Part of a small language model's weights: 86M tokens.
Each number is 500 + 40 x the weight over its row's rms, rounded and kept within 0 to 999. Layers, rows and columns count from 0. Numbers have three digits each. The size before them is the row's rms in percent of the matrix's.

# o: layer 2 attention output (transposed), 128x128, rms 0.0886, rows 58-95, columns 64-127
# v: layer 2 attention value, 128x128, rms 0.0983, rows 59-95, columns 64-127
# q: layer 2 attention query, 128x128, rms 0.1, rows 64-126, columns 64-127
# k: layer 2 attention key, 128x128, rms 0.101, rows 64-125, columns 64-127
o58 081:471520461522502531478453538437421562507521558551557556500547547474511516510486441576525490485549487549552488539511460504458481500421500522527461502497468520456566479513493520443445605493558495
v59 095:513508436481503517522506524498555567444470554459509520530505509524474536487526527448494540453445475500518522549513541447567479518545571435506536508527552507549475440555534504459513517537451469
o59 086:504523481483490475559410548479493521552469492508455512508548447532432525434462509490535448543528513475602460502473463514489531483427495534492463459472449530477537499485468537505528435525552556
v60 088:534588513527472456528478477512442509423447523496514487512546470511427494532470555542466411456527501497464492516535495510470484502448516560467454586463500517516523545479521506558511501537506551
o60 077:508493502461431521480503525545568499517522475520524477516540526523528529501508439609511548533381483508488536508485516447479502452480461503514537515496544541448483534456479534452447522500446458
v61 092:463492476507491464529488479440485505494467450567522507476441515481518441461495463415469589489489538493534497489488533493448509467509510484534477440546486499457459624461467527515474502489530510
o61 079:454421551455503541492539532478456488482520552467521464509498525532469528541496540534541463519486499549450467498526551495525462492542557474476551548481597456536511443515529503511508465510537495
v62 092:519473545458487412527552509519579447612494533514582539518504499456532564494524529557446556479460486476491566586535519507503473480491547454489498519537496456486525518480496479499571504518475529
o62 083:503444481484514548511510469484502528396422528468480450420551516513445463535535464511502523519478539604502468417498528481491547502529535563496424509495478542502471431506481479442495522505519546
v63 092:496392535499478448478504554512564446465518407481573475458546535491466496527507491491511558547565496474407535514433553519491542503430412492484489488527557498520518504508449507547531456479503446
o63 080:450532452504548527494404509489461518516533457540408503508474515483503466506532479512474433485454501546625510504635478504453503518501553499482453515537536550427481529507473453463492488518458529
q64 092:533461526491479437549435547425506539425450546468545470465483491513478491552507491532424517482560472549499525443515583464485501530443517454535545454495573504481507496480514506489474438438449583
k64 074:546440490460480504537489483409448555460471491495449524531464530441487566509434462548470479568496539569514526515526560469542551500507430476550476455519426462420492509540524524496534528466528532
q65 098:514512452528557452560508518496514495428564536429537505585507461485511511525510574479512539477488534475427506517460487564551507506476453491532474505500517503522424524483494479535460505502440480
k65 084:460542520484524538524536464359438484485543500528497441506474491450466486529517461476506449469576436578492447453550452567495472487546469486520558489473510454564501537484457562501527438438471500
q66 109:485473485566548539415519544491450501476546531503405542532459474464491529444421521407437527498527551540534473443530491462447464493511503469515520423521482598507516534489544455493587537601517454
k66 097:525529527535577545506468511512533485523528504507497542504601436502445518469526585510510458470531492507532500498448574430543520498479481549452433588488508502419471458577522538530443516531469490
q67 079:460491595477500488480487505465508466509520420551427460508495521508496530421521525509413488491497497530460492507489402413507485578428518456507555468489468530543475523411483560567506556515500554
k67 092:475479549538497543547473498453538509460545490483487498460460476440475523459503518505508488441562573536540515479509457529505508442480518635426482505540455474484441501596399506464494551531552476
q68 094:524506570548520534502445502453458517498429451543492477505433462393574528547500526513512443546480544497473494461498623516534464492460472489490510496531491526473543500428504519524558501541421548
k68 105:461532507498536475444468501475529531454524508454468560524557483524488496478475525436525533581528516534542496501459525448489507377537563473453426524552461483492469462557460494492512504608548455
q69 093:481467515543536500516488478505475535463518527374471513478526456523598491557396482500488492544495485565508554439472524552427527511476499506539479534443565480448483451495469520466533571569455429
k69 115:560533521481507497544527505496514566485481537497475610564538524525512545511510541523451460526514549510491592559457456492520527463510507467495503499515486504557500491522450539470536489491521476
q70 091:584437527482480367448608491498522510558447476473457482493521461419545555469474457489448519508494473474466544488537512459458475491503563452513485526460519559524479533490535461497514481477502489
k70 084:566555462492585477472486472466509487488503549500518583553433432624472514461543495495510490451455496490475470505519488469526451528545472462432502542514566489462536496562544462491429506508568464
q71 113:549542575580516546532468504504462424531514574490503479448526526481490465450533510561535422477507460531499539558518510487405556466506541404455482548473424449528495526492502527504523467555421573
k71 116:466532513511476484524552551480482513513505529514473475496529471514513501568494394533482535515517551500504439482505516492434467494513478511507530484497569483508480540513437407454478451472547521
q72 098:579531482493485395436588496467491512511512488554524478496452496418471472522551465535454518509466426441437491486512483463499511560464576450515466527489496507512496419450499495496499505469509535
k72 117:545495521533588488500542531569502480495555535577497446455466505557431487503539515507446520524576445539536524541455557532464538442538466466540541451479506493542476513496499454467473506510488549
q73 093:454457467464491520513429501461448529507512490526484435528525491507598519501433485506502511557495483484485556456526474523413473534534478572474528448529553522482479513507507472490556449513565545
k73 100:426541508494504557479509475466438478567536515480556562548451579500540547497487457459549464553525472539531487556613492488508565496524536531579545459534510506518518508564486530487468442488485521
q74 104:494523398412433576549505540452549459505485532519425472482489506498532513496455522439520510559456464497428527419535513518477524493463552434504475513491495475453558499499548494497561478506429471
k74 106:490505496457482457462499467535487483539434475498481554523447539534483521456471494517520520576501513481480434467419461412485521424520555490485491548494481458493511507538375503492478546477526494
q75 109:558434567500512555486499458495456520466486440500446451493565480519538462436484453511499514475549515484533502520484530511443504505565507481538522455477498488480483477578490511469443503516551588
k75 113:530537519511534508492466568477563537517513463440506554515526539521514493503537505564465547480493551423480494442473486517440534452512485475444483467507461463447479527460498547471601458449514467
q76 108:523447563483514549519437470458481580479464494517494467465504475517538442452483445468529497575566541542464478491507465553563458489437472489447451520455387509476446502513553549489518485495461469
k76 100:504577427469462478564537506482455492580465484438502475484494483524438555534497536495488462461478471479473495496561574476436490558544486496525540428485617470504468553545526541508469494475402417
q77 120:537557448482460469483472520524565523464556583607535424475591506498492376534465481492501489457497541477554538469498496532526494508536475553506479485535481552497488530505509490464472484484452416
k77 116:519460477480494517485505469479457445513472479562505516440463515421528461502523441452552550527493445465459495509508550482519556535568541474537593546546535475466527516496469536552543522485484525
q78 116:445483533534475380521508545527540524442499429481490518437516472467477457493541446532514425480423535519383500509515450476477532452585484511525469487438448515508510589488582504506468428481524553
k78 112:565439561500508435598565463491500488532504559507524478562470457540514553477463531488479497554462550484497477486474507523452541480536469458532538478538557454535496529499505482470514554498523497
q79 111:479547507469508569445434516511480495563427490462509478532488491548546565495481546552479464480521449475486546517466589524466471433509546543502479518454505518517489452537449497603500505391508498
k79 110:508528453489512508505485467483391528448490452503490444459519419542473527514522520493533470514505541458464416525523506519524479469483542494526389548519523491479516506542455501449483448420599475
q80 113:442531552485536494490477495519592511555558574480557493512530468492517469483530536538520493471537456452536503496441462441471488511446547512495541459462561546572474545482483473498454510535484506
k80 105:549530463473464497501484508379478436512464566473486429501462469511478545480494494546443495451552464549513467415533460522442492484487516454583578468502571504579481474521476504539509447524494477
q81 083:511453531569550512531459504531529498402462534523493514492519461571535443498524523564480490433528514584487458488517546520428500515510536439545555521518517464460570521573539504495504505490498506
k81 089:511495539422502425577475557534547519499512459508556569495529495449495454513522541481574463486502518519455499518495484400532529511500497533493508549462458476518402518466514534479455536481494444
q82 109:462532546495533570549437523532503533519516549424497463545490505472541461485500511445525570528533481563466487537472499567454494534479500459527540515493496544476478500488513548508500561561515560
k82 107:486537484524515461492442525489501467458493524480537452574519450509451516455481460479462579492548509515588480484512535455478507444537500550485507512524495508426480513574455440536482504495452514
q83 093:542468512499463466543426545518441444428521588497477488491465465533532516500491440470554510471495579532537482535538555569542482530458487531516511469540473514454542477486551483520529532504480432
k83 094:456454510466509515453441487478586527485521427461409598539542502526501508430480497565578555495536529512472514520421495437539555488528482467512465543464432516432499535454485477456499530454504488
q84 099:513559516481514536532536445518460532549487521452501471554451524454580481471477556448523451487563447514496504517528449536521503513482579452420435529583526499563543530501466500534462527503449447
k84 094:414528542516487492488560491581456436478429541531501467512463418532493489543573506506545451514466492540446403460511551529473486579506457497498443482495476599514504506484488468466541534494467530
q85 111:532493485456515475531435489523542459482535520489567525550517491475499564500547577523507577558531502466403446538489438448573459498535496484556519503478480542555536503480489534573475520544563529
k85 097:502550478503568527533424497474496551505522485441530476490418522465478460486456491582509525532511521459586528515485465439515465503495461446478515513514520485506479560514527576486453533545541478
q86 098:553572476464536604465483521436483516481477518482428566486533512444472580454540504469492567502463512451507526505537449474538537473494565424555476508487447507493503530502453448489525532484459511
k86 108:548554447519482472524505521519518524496474547530401565497461484489504537501520525530459508513473475456509493533492508538510512477420514606507473490490467417411535442582470552444469510487509455
q87 101:521478492478502462507544471490465491472460546544530515588513560528401546524477423516446478510489511494451502538468468554504509470462546513487497462468544459534455504566431488528546499508544458
k87 109:478518488450502525442485432488495512522504411552528527478513569449514504561517526542533469491490525497461534492506497419516500518462468454534508435513464490590554504452578483493514498484522516
q88 087:516524532493481490565451491522455603530505478397512520527455522532505534536543540507484471532484449495481424566483522515463507469524528504478524453485526507470505511443570515509455539506523534
k88 099:477561471478529527445523514540518518428499542425457529462471540466533576528440463558494488449478563446511509502497524502469485522458490543523456553529451461405470450550472446468508544542571488
q89 102:436490581437486468527466501530510475500489576512510483491541500527452473551514454489509461444527488482557499550516491545440549423497453536479453515481455531514422457482471437482474473530486510
k89 098:535486474461455430549447491519482481492483487494482548523563552455502561468477511504563462485492489482485496554424489428614527517379532437428469553506486527498538479514524508506470500517440521
q90 103:497465534477528482499542497513592461452494488513462467461511451574543526506529538495531457478471516456479476473575575567494445458496552518582491517494408504355537514496467454501524553507478477
k90 111:481542489546492441525525457462472468491487554516508451495508543474498550485560407499537465476513492501427495484562401532539469453434549484537543522508549464583505415491572511529504441553537474
q91 104:562428501503478550544460493503437494440479461548476459474507497539474468518471500430471452533450498530499500560454461494523505457476461467504480534484560567447450582492647470591553504542510500
k91 106:555558489493494546449471539498488564559527564474530484518424433463566475502517478519580538454490479528495463484506529536464471498456520403498540485514470471490500530468504431535484518531399545
q92 099:478510522446563491485480514461529471453453458520581473435499529525481488493514498540484467457467549495507445469475446530517414499448447484503509428481545567554467480440561497527432551537477495
k92 097:474512459514482446468475441577503566466521456487479583527471558491490495459486496464567441524461501539481570471536531496501492574471554462477505534487528477449502515525494492489523513566546513
q93 099:506515464471459517462534506473523474434456431507479525468519533457487468512464578503498564545428505479440473495549552551461461550403438471504484472512554461446483533529472546528532516456558488
k93 090:476532493434519528500612461457575469567533565509505489478481493518460514490515446597509474499426524480427486502539541461521550538464472512529589546473460501603530470470430493457533506500482522
q94 101:573469533469508496486469436423514479546495488492574513419463521468500464528493526495464528475504492511460476489499487541474507460457472495511477558477456516421457503552447440487492462557476541
k94 105:536501462552508547513523560513575543519461480410460590495541526545587539495483493493518533556537561500465473536502509475517455461442519605470458467518434481491486488528509469415404482502501459
q95 107:516550486499512505462493467472442508473508436529470535448538485516489444576528465540501487465472490568444483455490505448483505467556460502524510513530456523467488461481428514490502499587489440
k95 106:462491511552530495543560510509387453524502449539571533469504421551546525476446501495520521421582465541534550468502432518562525459496499467467511425575458533480475534501528454484497539459547577
v64 103:532445469529443439581473445544523476475514549482465473473533548557550550502480514524510501568491586485573536466448453482442549511556488501495456500458533556605490526481502498588520460480425519
o64 108:536508475510500462477517486507476512486503436571428530466523459416497430544546499519464474497575524442503458490501465511441580484514501501471435546436458527495486511526503506555440541515512513
v65 107:490469451552528541492515496477469554555434496567539474474487451554484535486575541488486490500513519532542496477443476568441440508441504520477447619476507549530475521528480489515420525571478519
o65 114:462447536540447462452491468442468550517489518503459513585484535475456549486535515523452607444524468493520511488458548516441502508551498439416518467496461477491460565512561487543521540459508501
v66 109:493516502584506509558501504500550488485459511579520480475535467544422503507477503435499513523430445493472465484456522500550520506512528539480504497465568526516522452507489506474493499507505510
o66 107:407554437488505506476500467423422512505555534428537545504492561475466569457527481559451478468514533545464542540499510458460483533532494551446547440501477493494528568455530540424485447528480476
v67 123:464492497451479518540483421524513493564537453494505486500542493489516563452555528417448539502526535546509501522569464489496457538539496573498502541455582502454511557485487526445527481460525526
o67 119:464531491489504397468476489514516482385523512527456478528491537532472490513494459551516531477481490434542434517548531478477566513457491451521508483511536474508529520537515394502494450554478436
v68 110:532478474423498538431513429478499535503526482509459459448533510438539552530530425422491505480473591441527490518497437509485504490526492459483578517533494525513520551554499494459467512546517530
o68 120:482455468468490473518504508505461513402547466568499446583538487467457473446478514481571459456517536450466479421471463477530517544466458476555489439529519520488432443462500438512482556481492518
v69 103:552521424498612539603569472463495499514534496446567530461488514538483485522442563503547463433447469500488526514529549437452528502534467520484507476508500550520513524551537502546505485526518553
o69 109:489547506515542524476493542452524459489523494469480545529602567444551406534522565437490512489518444512486516519549570531519482514446504479435457546498545411555506507463445478479493452507424480
v70 118:440490466598552420483531503542499494434455535621441524471520551550524553534526498532511497426460470493560512464561507503546474447571503497533587449524489470512490483500440572480496481495528486
o70 112:572524573448477518487521545532493498497505531398482512492525385452494482455459431544495551550486581588472474495472543488460507556521488553526492447520539491508533511459534500399512506493506546
v71 109:545486465529540507484525432477519532489460429430498554472556500528458529450430539500484440507478465525492536626480548474469558458521470524487520486466373454575522435459519525479482526498495490
o71 108:468407460527495530510489521459533441551510540503502452473502528492569506455525482558556482526483458507533527539537470554478449587530520514500477467475492488533474522562459515466532479545470446
v72 114:486482539413549495511391481479545510471486464565512440515513496488472459504524510501464359505434443471478546463469401580492502496487496497514503508483453543474519549562542563560505503470517467
o72 110:581437475504456528506488488531472447504545576393463475543461591470513513494482545495477489517523455468488427520488483510482467450530522548578542528478515516427473476481478497561467488555481501
v73 122:485434511463476580530477474504424514429456463566481507466512546534509549538490490589487524532497529497448511547465472506568525469452531463466506485393543451505476526545531513480475494421498556
o73 128:489495504565454436449492509554539543536484563479519381486537476491481492519499525478480558443538461480435445487482516456513550559455539527556491500509426546452540451444472535554434478544490469
v74 118:461551442473485548545521568466516543478530522518519451505496504464463485530442488518486485472500479466520459541457506487488506517585458548486496518458415475467478595450491532430517513432528454
o74 119:478531531508534530509502576512484493465457520537500457502594540451498500549495570506475550447511556481475523508545502474472442486468525439596503450544439516479428512466497488466597499539486503
v75 124:479452500508524530494477431518568535570514570505483491461402530515487494530469565556472552478499468510468422482528518457534488495527502485512445502426519500472453449486550496491508536451467505
o75 121:475559541562544487492516466433539501548508465478490525523557510411522437408483488471532492501453485452498535552550459509496462485440501449462491556497478587463477522540478423556508552573498530
v76 106:543474560488550502522473553446509506499490520524502504579529601432584535451512458528441486454584530504478504448480475496489530495467490489521523500507563479443477512457518486482514487491572527
o76 101:515475432531461478484452461521502470499449524455502589474586439508463477618537476525504473505534498438506497469538559450543472520481481500545498540469482468463472503548486514470434507509488494
v77 123:516485482515437557515565524579445488484531590497507542445486534421456475455433451581454599512498528479519515500403433529469529501500505544577507523493497485508489479536538444455518497459492473
o77 126:488535533608540472507468506534495569502444516526524559457550517494498497567513459546556484441462533522549460489488467455466486527459477449480509531462537480485483548509446609490520503522560625
v78 100:538454502511494537453475557447579564522462547523511415494507518489534512463571525524534514497475435440543448407498470524522536524530498472497531570480545494522533528500502521540503491510534476
o78 107:469519467540513515470484506488458494538543535431490504502521618413480520467467558565495449573467557558533555456518540529489525508551441470517539570492467501461472530552538443577493526478422515
v79 112:416416483477541529484461512571547495459464443483423454518513479545605508515494464564531477563468471466531501485530504520479492534437476508519542439516454509524454544478588500564521570456502534
o79 120:574453584521486578512569462485516507493478453514533480500515498414501471466485541597542499505568485544518497450471479509476557460566491513509416500472435467439487514454535503544471487491506523
v80 102:462462513471529477472525454533486517522528519507543558496526594474490475463528476462457492533510536506507514519483504585480519484454490442538548491572525499520502606415580497463484494527472517
o80 103:457558529482529518563523416491493495510489500475498491541492478496487564514556505581494457417512515446494488493462491444509420496467495514476440464552465460544486444590513499497496509516527514
v81 124:456530518513505483471461521473494482490539396483484464497471508533550482517441523542433508472461513519489545518462532477520535447513525494544600529590499420482491496533532452537465515483556511
o81 118:494503472460510439532518468524530464522569510444553447446532460477537450501584454529552455472453490444483478565537483519501488516508484485527510496499410529511507468545490582446515497505487469
v82 114:500488524526519438549495516637496472532462502592519462512460524510493491543479453530506444506469537539444517521504573525406500474507494582528504553475501455468449515506412521497488488554473535
o82 121:438575578520450478509474466523469450538534482438500558462504508525478555548549440508465488497485497399504522531485427503501439504507504509457449480560496559565491513525502479554483473552481473
v83 111:409526447491500499474505559461470440526540559472546563501497475521613504644486464487430475482460520515494478570513460543475507455510474520547474490485567477468519482539530487510480501541481484
o83 106:467463467526526413489541492569494453568533457472518552523521479466505590473538556477573520458478496545536561582483534500557405494532491487472501472451551463443508516506495509505428476460453483
v84 110:479508509444467533447410534500516515426524513524446578532498518622573526478477469481457476503452488428555427563499506484506490556495446525510570518535558532521507501471535538487468495520505610
o84 102:506469456490479471557536508492555602480498476520512427490506502409474489552554440441484480487478550590519503459428501487512539416494459510476500516532520472477478529521478448510505503494558483
v85 090:497413482464448477520457458414485469493525551546497525500543545526493438511502523548454479455480493487588503534468481406509511495522529466480462537550460467435456595562432473494564434483472441
o85 098:454402456488464431546541458473570524478502492466542501499471485504542484466509550526499489521534416455490477537579549561509468494492519533508521565527562593482495526483453471501515519561498542
v86 118:364513497485485603519526448515503484475546459528530469523496437495527484498458537506476547489576509486552470557532458466477540436540511483460495482476484521547583479451474491498550511528465562
o86 121:500557446493517440524515448527504498432463464490512534499502458480421566494487515420479546456534509559502477471468514512525474476517541475484438517467463555526504531497534539477496499468519474
v87 097:514554525405488476611395551555532503499422544432527462489556572498505469444471428494529491514481507477532476519492521503487484457459514489518504499498490531500534485535498458490483494441477481
o87 107:543482451484407580429457503491471480373516498511507535503474528533506595529431494549378503462505535454482521495466455515518507475465489531580446485526503486554516506513472546528450501567495514
v88 118:583521535533479490479578483485489570579506417496494488558443560487551504536473530500539507541435536453552559463507369456431499506490575532519552510468469486496533525461511468487466520495482461
o88 119:479549560486561469508460506527427510482554504548475566524535479521500424519542474507481408493555493522555484498490553489483530502459484527506533587477445531465504526553484499470515557463443509
v89 105:450452438519538533447575529546464459471495525522519448554505556528477551450487532523570483498413502511488523397474549461493506434487574554490477542493574531556472466577465494468448512535511564
o89 108:531531534535484442483448546444515563520524499513469536537546534487520507495565555534543491473464436475494514481530497449473542487486422488482508494530531511420533454468493457470496539504445529
v90 108:532476491480408497489535491503494458523398497461449485519524465522534449506517478516452484545523472496418486490425517497465515532549538477574537588517533528564534402508540522504467478501448448
o90 116:443563454490532492536574494432431533519483439455507515473476458449451478509501467502469499468525522513504546480529461520531501519414443526518502473502515475478505605488508577539520447506545492
v91 123:461456480399551478486504526474554549543532520560447510504474477533538464465489520474478516452485528454445535547505538542512433530442493488551537566481503529494538496506554448505473464496486522
o91 121:394492502547514532525473522522526544456531534469507471508546577508473487536506436492517489570456436466637467515493518476540521389509499473489464450578503530497467413537507462524510522477534503
v92 110:499485531459554422546545436482482574502504559529485477491496472484474461499497386474420541516520502535494466484487483510499520476523500444455576503469461449540540490445509493462493557499588503
o92 113:532480527487502524505434472489529488537510524494550506504531488514475511478513460500491503510572544526524582474529520509460502539477506500566457456448526503461461451592476494587457525502532416
v93 104:457511553515474530425605443503564469448506526541467532565441518456490538510480416557590515498538522507481444559516507475447495482450461509548475513499515526513482513508436531472509466500470467
o93 106:482485511475488537517515510517468528491446478585471547374565428521441537487435505565536529524597528550501501539507579436467481497558448550457418424497469510554540454490500467482533546502530523
v94 113:468498441464522628540419468452479495546501465468503466476470461503522576504522496529527510534562469445528586527470514538485474577524512546452483457503544554513521472524474435428582409532439457
o94 115:412489517556403488505586476532503477456528477495483505485430491491494501553512523494530516456527513476426445475454551566443587428458442469537569517481487486539532518491534521485572433470457513
v95 116:516437451451484467561494581466480516535467506512487420558482473543528536535505453584508483412472531512404518467518524474469461516476430501445493487522478499518585463494560468590494531464451533
o95 118:476472520522491543461494530435442566549461416441472486514560530500466455546524518433480614486561471502484480517474474468574475567521522478556425476550503545442492548543478499488445484477504460
q96 065:451516603475520553485462523488596553472494528500478521495490583555445520496474462441540481589476535440518532496501594502508506490532461506515449530510468455498560534568561491490510521514513486
k96 094:565489579476459434480481534517562574482478503497464487503566510541534464505388522518531524526536537485502503504491534434524409521468549485499551538571423495447562481429491536531554538497492449
q97 085:529501547498540544556472510485483511446494503538474565543523521522495534499423471481518439538521477449537517564526519493441460470518485443461470516481517503462550566552477432430542507540459434
k97 088:546525592466531476474535495463577504497490507494536444456537516536485479520492474511531515454498488392466566471539535495490526538539489451474518564525531507513544586428555469493556454422521572
q98 082:455553443531501622503490416533445474461493516524530459525467469505490540488475520589501541503452466481466439495575492586479520505456538535552520513557521534483531518484429483506473463491559535
k98 084:571528518475507515527603518536515477513551522569512525477519531511462409498572487424469502434472492511561536548516556512524558566436502473481576495530539538600455502479538401523438484488547483
q99 084:541479467475513398473474456464475455555483547494544460545499568522480494541472526488468509448472476562487508480437509500481552510525460500515541467456516516526479466523557557509506465485471522
k99 090:517433492453516522466424484569519453459524537552559471541489516582499533514486444560441592560472469484477523505476466630526446495499431491476507497501499492544519450517467500516435464506535495
q100 073:477488463438532524493499496526552452494582501560521442530521507502572479478471522532512453477558521447463465494488575580474499542428465517483532565477430522413547495421461456518526486531487490
k100 077:493407483531522536519540514435445481452478572512564551491491481444516525517523498494525509585584481465523534481555493490494499491578469531531498485487430497478451522572474560531515503453564490
q101 083:465478487480517557470503481423496462522513513550504466529546484538514509455485570526501462540528508481500502540496524511445473511508481446496499480476481546535411490491461507504474455491486462
k101 080:448511443545537476468555471490480541414498516542504507484499580457455528530536517542503575502477513524455547533480449499549535526535492560564500534438511473477488519491528518528450503539492521
q102 077:539435468483507485502457418585589491566441473556491601489507527480530545467478469511534535521480476471535565548480507507538506471478469564491502516479494516528514488485478529568476480564527494
k102 080:508464468546488575436527494508460453499584477485546534481500534414506479512553489512429496520484491548480597507515475448492572549506520472505457546506490534575462350540483461506458444382587439
q103 086:535532503503518507554477488532427465512499597477453593518538537549484443479491502531498464524468514488501543474512550541466534458479575576584549520545514500479491446441500501460493485527462513
k103 090:461471520467424442463497508485467491472459434474501538486529453513521614523400399482509593486488572451445475527467423502515516469476465549501528484506505447493534517469494516494524476505577543
q104 080:505465546487478444483505497454519552481498485491513520481526527465479451547552492547465475523408463468521508534540568489471579534521536478462500565500517470471480478443485506450563463570515497
k104 094:497490491508565494567535500551578544429449557476461483533560424618489512431535501470470459521526541501510535466512504529553506449475514545498431520548494434440466457475509489497539549545461500
q105 086:508497511530486515496480519544440499570549527480484472438500575549587534511404549443558451505510484520500496497483501522537519477451485564504558503499469510497524579531459449513431534518580552
k105 108:432473557582479452604484491530511507484436452487507502516538466556531536459480536487567502506524512481493539432519536491494445498465542503539509563594428514448545489520451515496570522494490510
q106 085:523486525539510541538499507457480457457572472450510473460504457589549510527497413531517536521524545601495473498492515536458560477490499497486534519510503555499567596512574493547530449460559464
k106 092:505458508501468427519486513511524533381486529516488471485506474492475498514465469459482612492524529460561483517498550504513493432630486561477541442477458458491475474452463522551569516513449450
q107 081:495548523454505541435530484459515522534507475560494459494545510483505548503434529502452513548449458597523501546578488424481458565517516485464543462487532592564454502524462526526510568462459468
k107 093:477543518532424520462475548592550535440501460465496470456537484536520556437521554487569490486509576391469452546481476485506455481527466489469525517570432418475529446474530539511519496521509491
q108 089:519477536467565568520497532534489514482521517495554526501493463486530581499570546539526490419543502532493583470518482527455505481519514500517449501485483512568509518488499478536462475564454419
k108 090:553464492533501568522540531476496523459500445549540505501488499482544522494459543516517499570523556458499388516538494506450533436486459509467517521509475445531494481478539481513517509508447556
q109 099:461461499463475527548515498475486506510429530527504501468523568512528414520568522525453560558482475533469503492518519532499470491527525471484429544525442509483531460554467547437504480508463456
k109 084:493524516522549480456438529529552630510574473552488475515416502426464503440529486454483448535479506475528504493517508443477470482494508537444508553504438484486484415503484480540492524506521486
q110 087:539425438458544506481452531462460559452549503505448541552505480542483481564486471422511503483534529485463471461503546521525586477424599494495460517449427494444423431498497483508570495474446470
k110 086:486516499494510642509516509526490462482483451462545437523436445456470461486529454525504520450580475563515441540501494553453498529563514492483443578498522554513524529443464480471470491518581486
q111 089:566493528452464436437480442506450494466491478498454524535604440493479499497505516473442455440502541514557457547524492478588427499454510519542474485527449507483498528488488509537507518540522429
k111 085:426508465498550495452517488514523471446516464504528482457469483458461549512584502492519469476527506430467523587493487484489533519467497514495483538449517501637481504470530573552445511505438532
q112 119:552529476514523481467499464477451483516551489533548509465524523458501459504457523542478488495470481605562509541550428444454561496501497491537547439400535546526432515473537496471483467508475520
k112 063:490488477458566491452531463515552480431513426529568462458451558503533535432478473467519528512404521445433486545532492545477550562457422454502583500477503508522551519480548479497529499487528576
q113 080:560491481473447423506560477572488526452447496464501521512501482585509518499450536497464483524450469418439529505446488542530454436470509516489503468519541459498530465452486594501492504520595396
k113 091:480488528500488468469532545518538513416480507500434498440593488551500502471485507499549607496495636471549561459550502547520474472481543505544501501557454489515507527499526518517534519499476545
q114 068:489556429491483493496472532465517492462536514518564441592435464551474454526525508482468497556468494485517478493468562523506486456519489577419457567472584452478500549456535505548428487489519496
k114 072:568464508563505509453490463573511413565560493444469517462456608498371481508459510486466585528487494501466439561491489475521601517521531476463477491561589516500409510530504525480548507496583517
q115 088:503518521502460508420530556523498480460534527575570567457562472521447531426508536495559496490443517436539522528501498503526538507471385435518530551503493535528470524480511411496501508529472435
k115 073:562484481471481481535505477466531503489500559496506515533466488469472528505541488507536422479443523457576486439542486467441451480450557521442519413632530502529525490483494485526472551645510503
q116 085:461506509468525515503467470458482496488566540468551527495478551524427555549467507500449476479641467521483501520496493494508522467515474455556574536490453544550535581473525474483471439510514521
k116 090:487547471526600485492536464503432498473505552499497451557516588421529519545487440443485541555518482502472495480499526531498505538545504519493519470465485509531491503449513509526520469473537514
q117 082:476478524475523592508554537554503464511485525499489501467544496481556469506568530629479542448594537428565498519531448547465442472428505518509547536526488445531455513522417529511516423501520543
k117 080:452524529466494517554508493489554514414480476483498503507506484498501541445540470501466499534466483433536528460538522484512493403482502484440507484483491521485490498485555498450579483517485554
q118 079:484543513491509514489572453465505513501475521446505456462491552498491451509507480461479504489567484468543521462463507544547452562491539633494538444493519499495439472509511531488441448511581520
k118 080:486488506539479409466518433459460448518482524516500436469422445453390525504550475480486528529478496550439470500488532545478507520458541527529525509486542502556498437508515483490462518487536555
q119 084:473493483486489562559481464446441483546557451557476506510512572453527539542551504533566530494501481405551486491433558541500513496527542412525525506460485408431577423452438484508500500456542521
k119 077:465503475459424498467482563459488459517473558489560447504534474402431501500521467484460526489523495473488475509597499539487435488578465474468443556525482507451475522566469480552457425474485491
q120 091:475462487519502475505477503547472524478484457498456536553510511533449475469502525452488490488439507399524570488477482452600531571524437509500482556488516495458497520484516475565495505520423500
k120 087:545509444476464586537470540416583501575511518487495519484476452484493460500566551551468439500510497457449575492495526493526419522450527472542527504561503447460567543487534555467486450504504524
q121 099:584568454477508590532468474530540528529436530532449558546508472537490510445495552539515517480530532436510539515468480453541438447494514492507457547551425573448505507489448483534530529559416428
k121 073:484522470563513469512519469501497508508534502506510553548505493526571550493533461557530515578505485493574488501486505565560489474466505549497538543392571455506475531451462547560531550512479497
q122 093:478475483464426530557506517512495515493527438470520542572496522485468491511509434419530573511463526499465502462471532503519489531537501568483545463482454495462430525550418494471510555541474517
k122 082:529402528545475518436546458527468508465459462566453459443447541455400511535551491517512525536537504446457531542512526491536518524546511404479533522448555446502486517445520429500447537546540461
q123 095:530484561470506522498522543533573548474559520449454562502520501485466525511521452493487606521486502436476494530485509494500497481470558512528496505529477480496542521525571543494508536490490492
k123 087:488522457495502482448509429572472491591487522468532509441491541448464556547456468488439564425560499541415486476517462501489556522497448526465518471480549527517504432522481498486485482450570524
q124 089:531560407496463461402459515441477481487491471541510472466556483535470524475603524515435493451504486499450487526557507485511511504577522533507508437463479529508521536496461445413478467444539449
k124 088:538506564447465467547513528518576558487483471469455510552470430486581502499503488501480551506569534448553554549455522539483509482499603528503438492506479442457514443487430497493487476502548483
q125 095:456477417515472482542549528455528479447490506493483488497489466605488556451479526529536492478420469405485550549537408501433560464452480492459524560499513501471446478541486517469528512537540503
k125 086:501526557524542544489543479465446452515506511522534446572576530534456506530528466514486460493528431536495440518504464528446573438450497479526418494498475509598488505531470540490460515536559492
q126 098:536522549584462449507503571484463498544479535486433550461550455510502521510530491441481506530537580413485527463499459485527417524516491545482533485489473490473586510508447417512543567502479510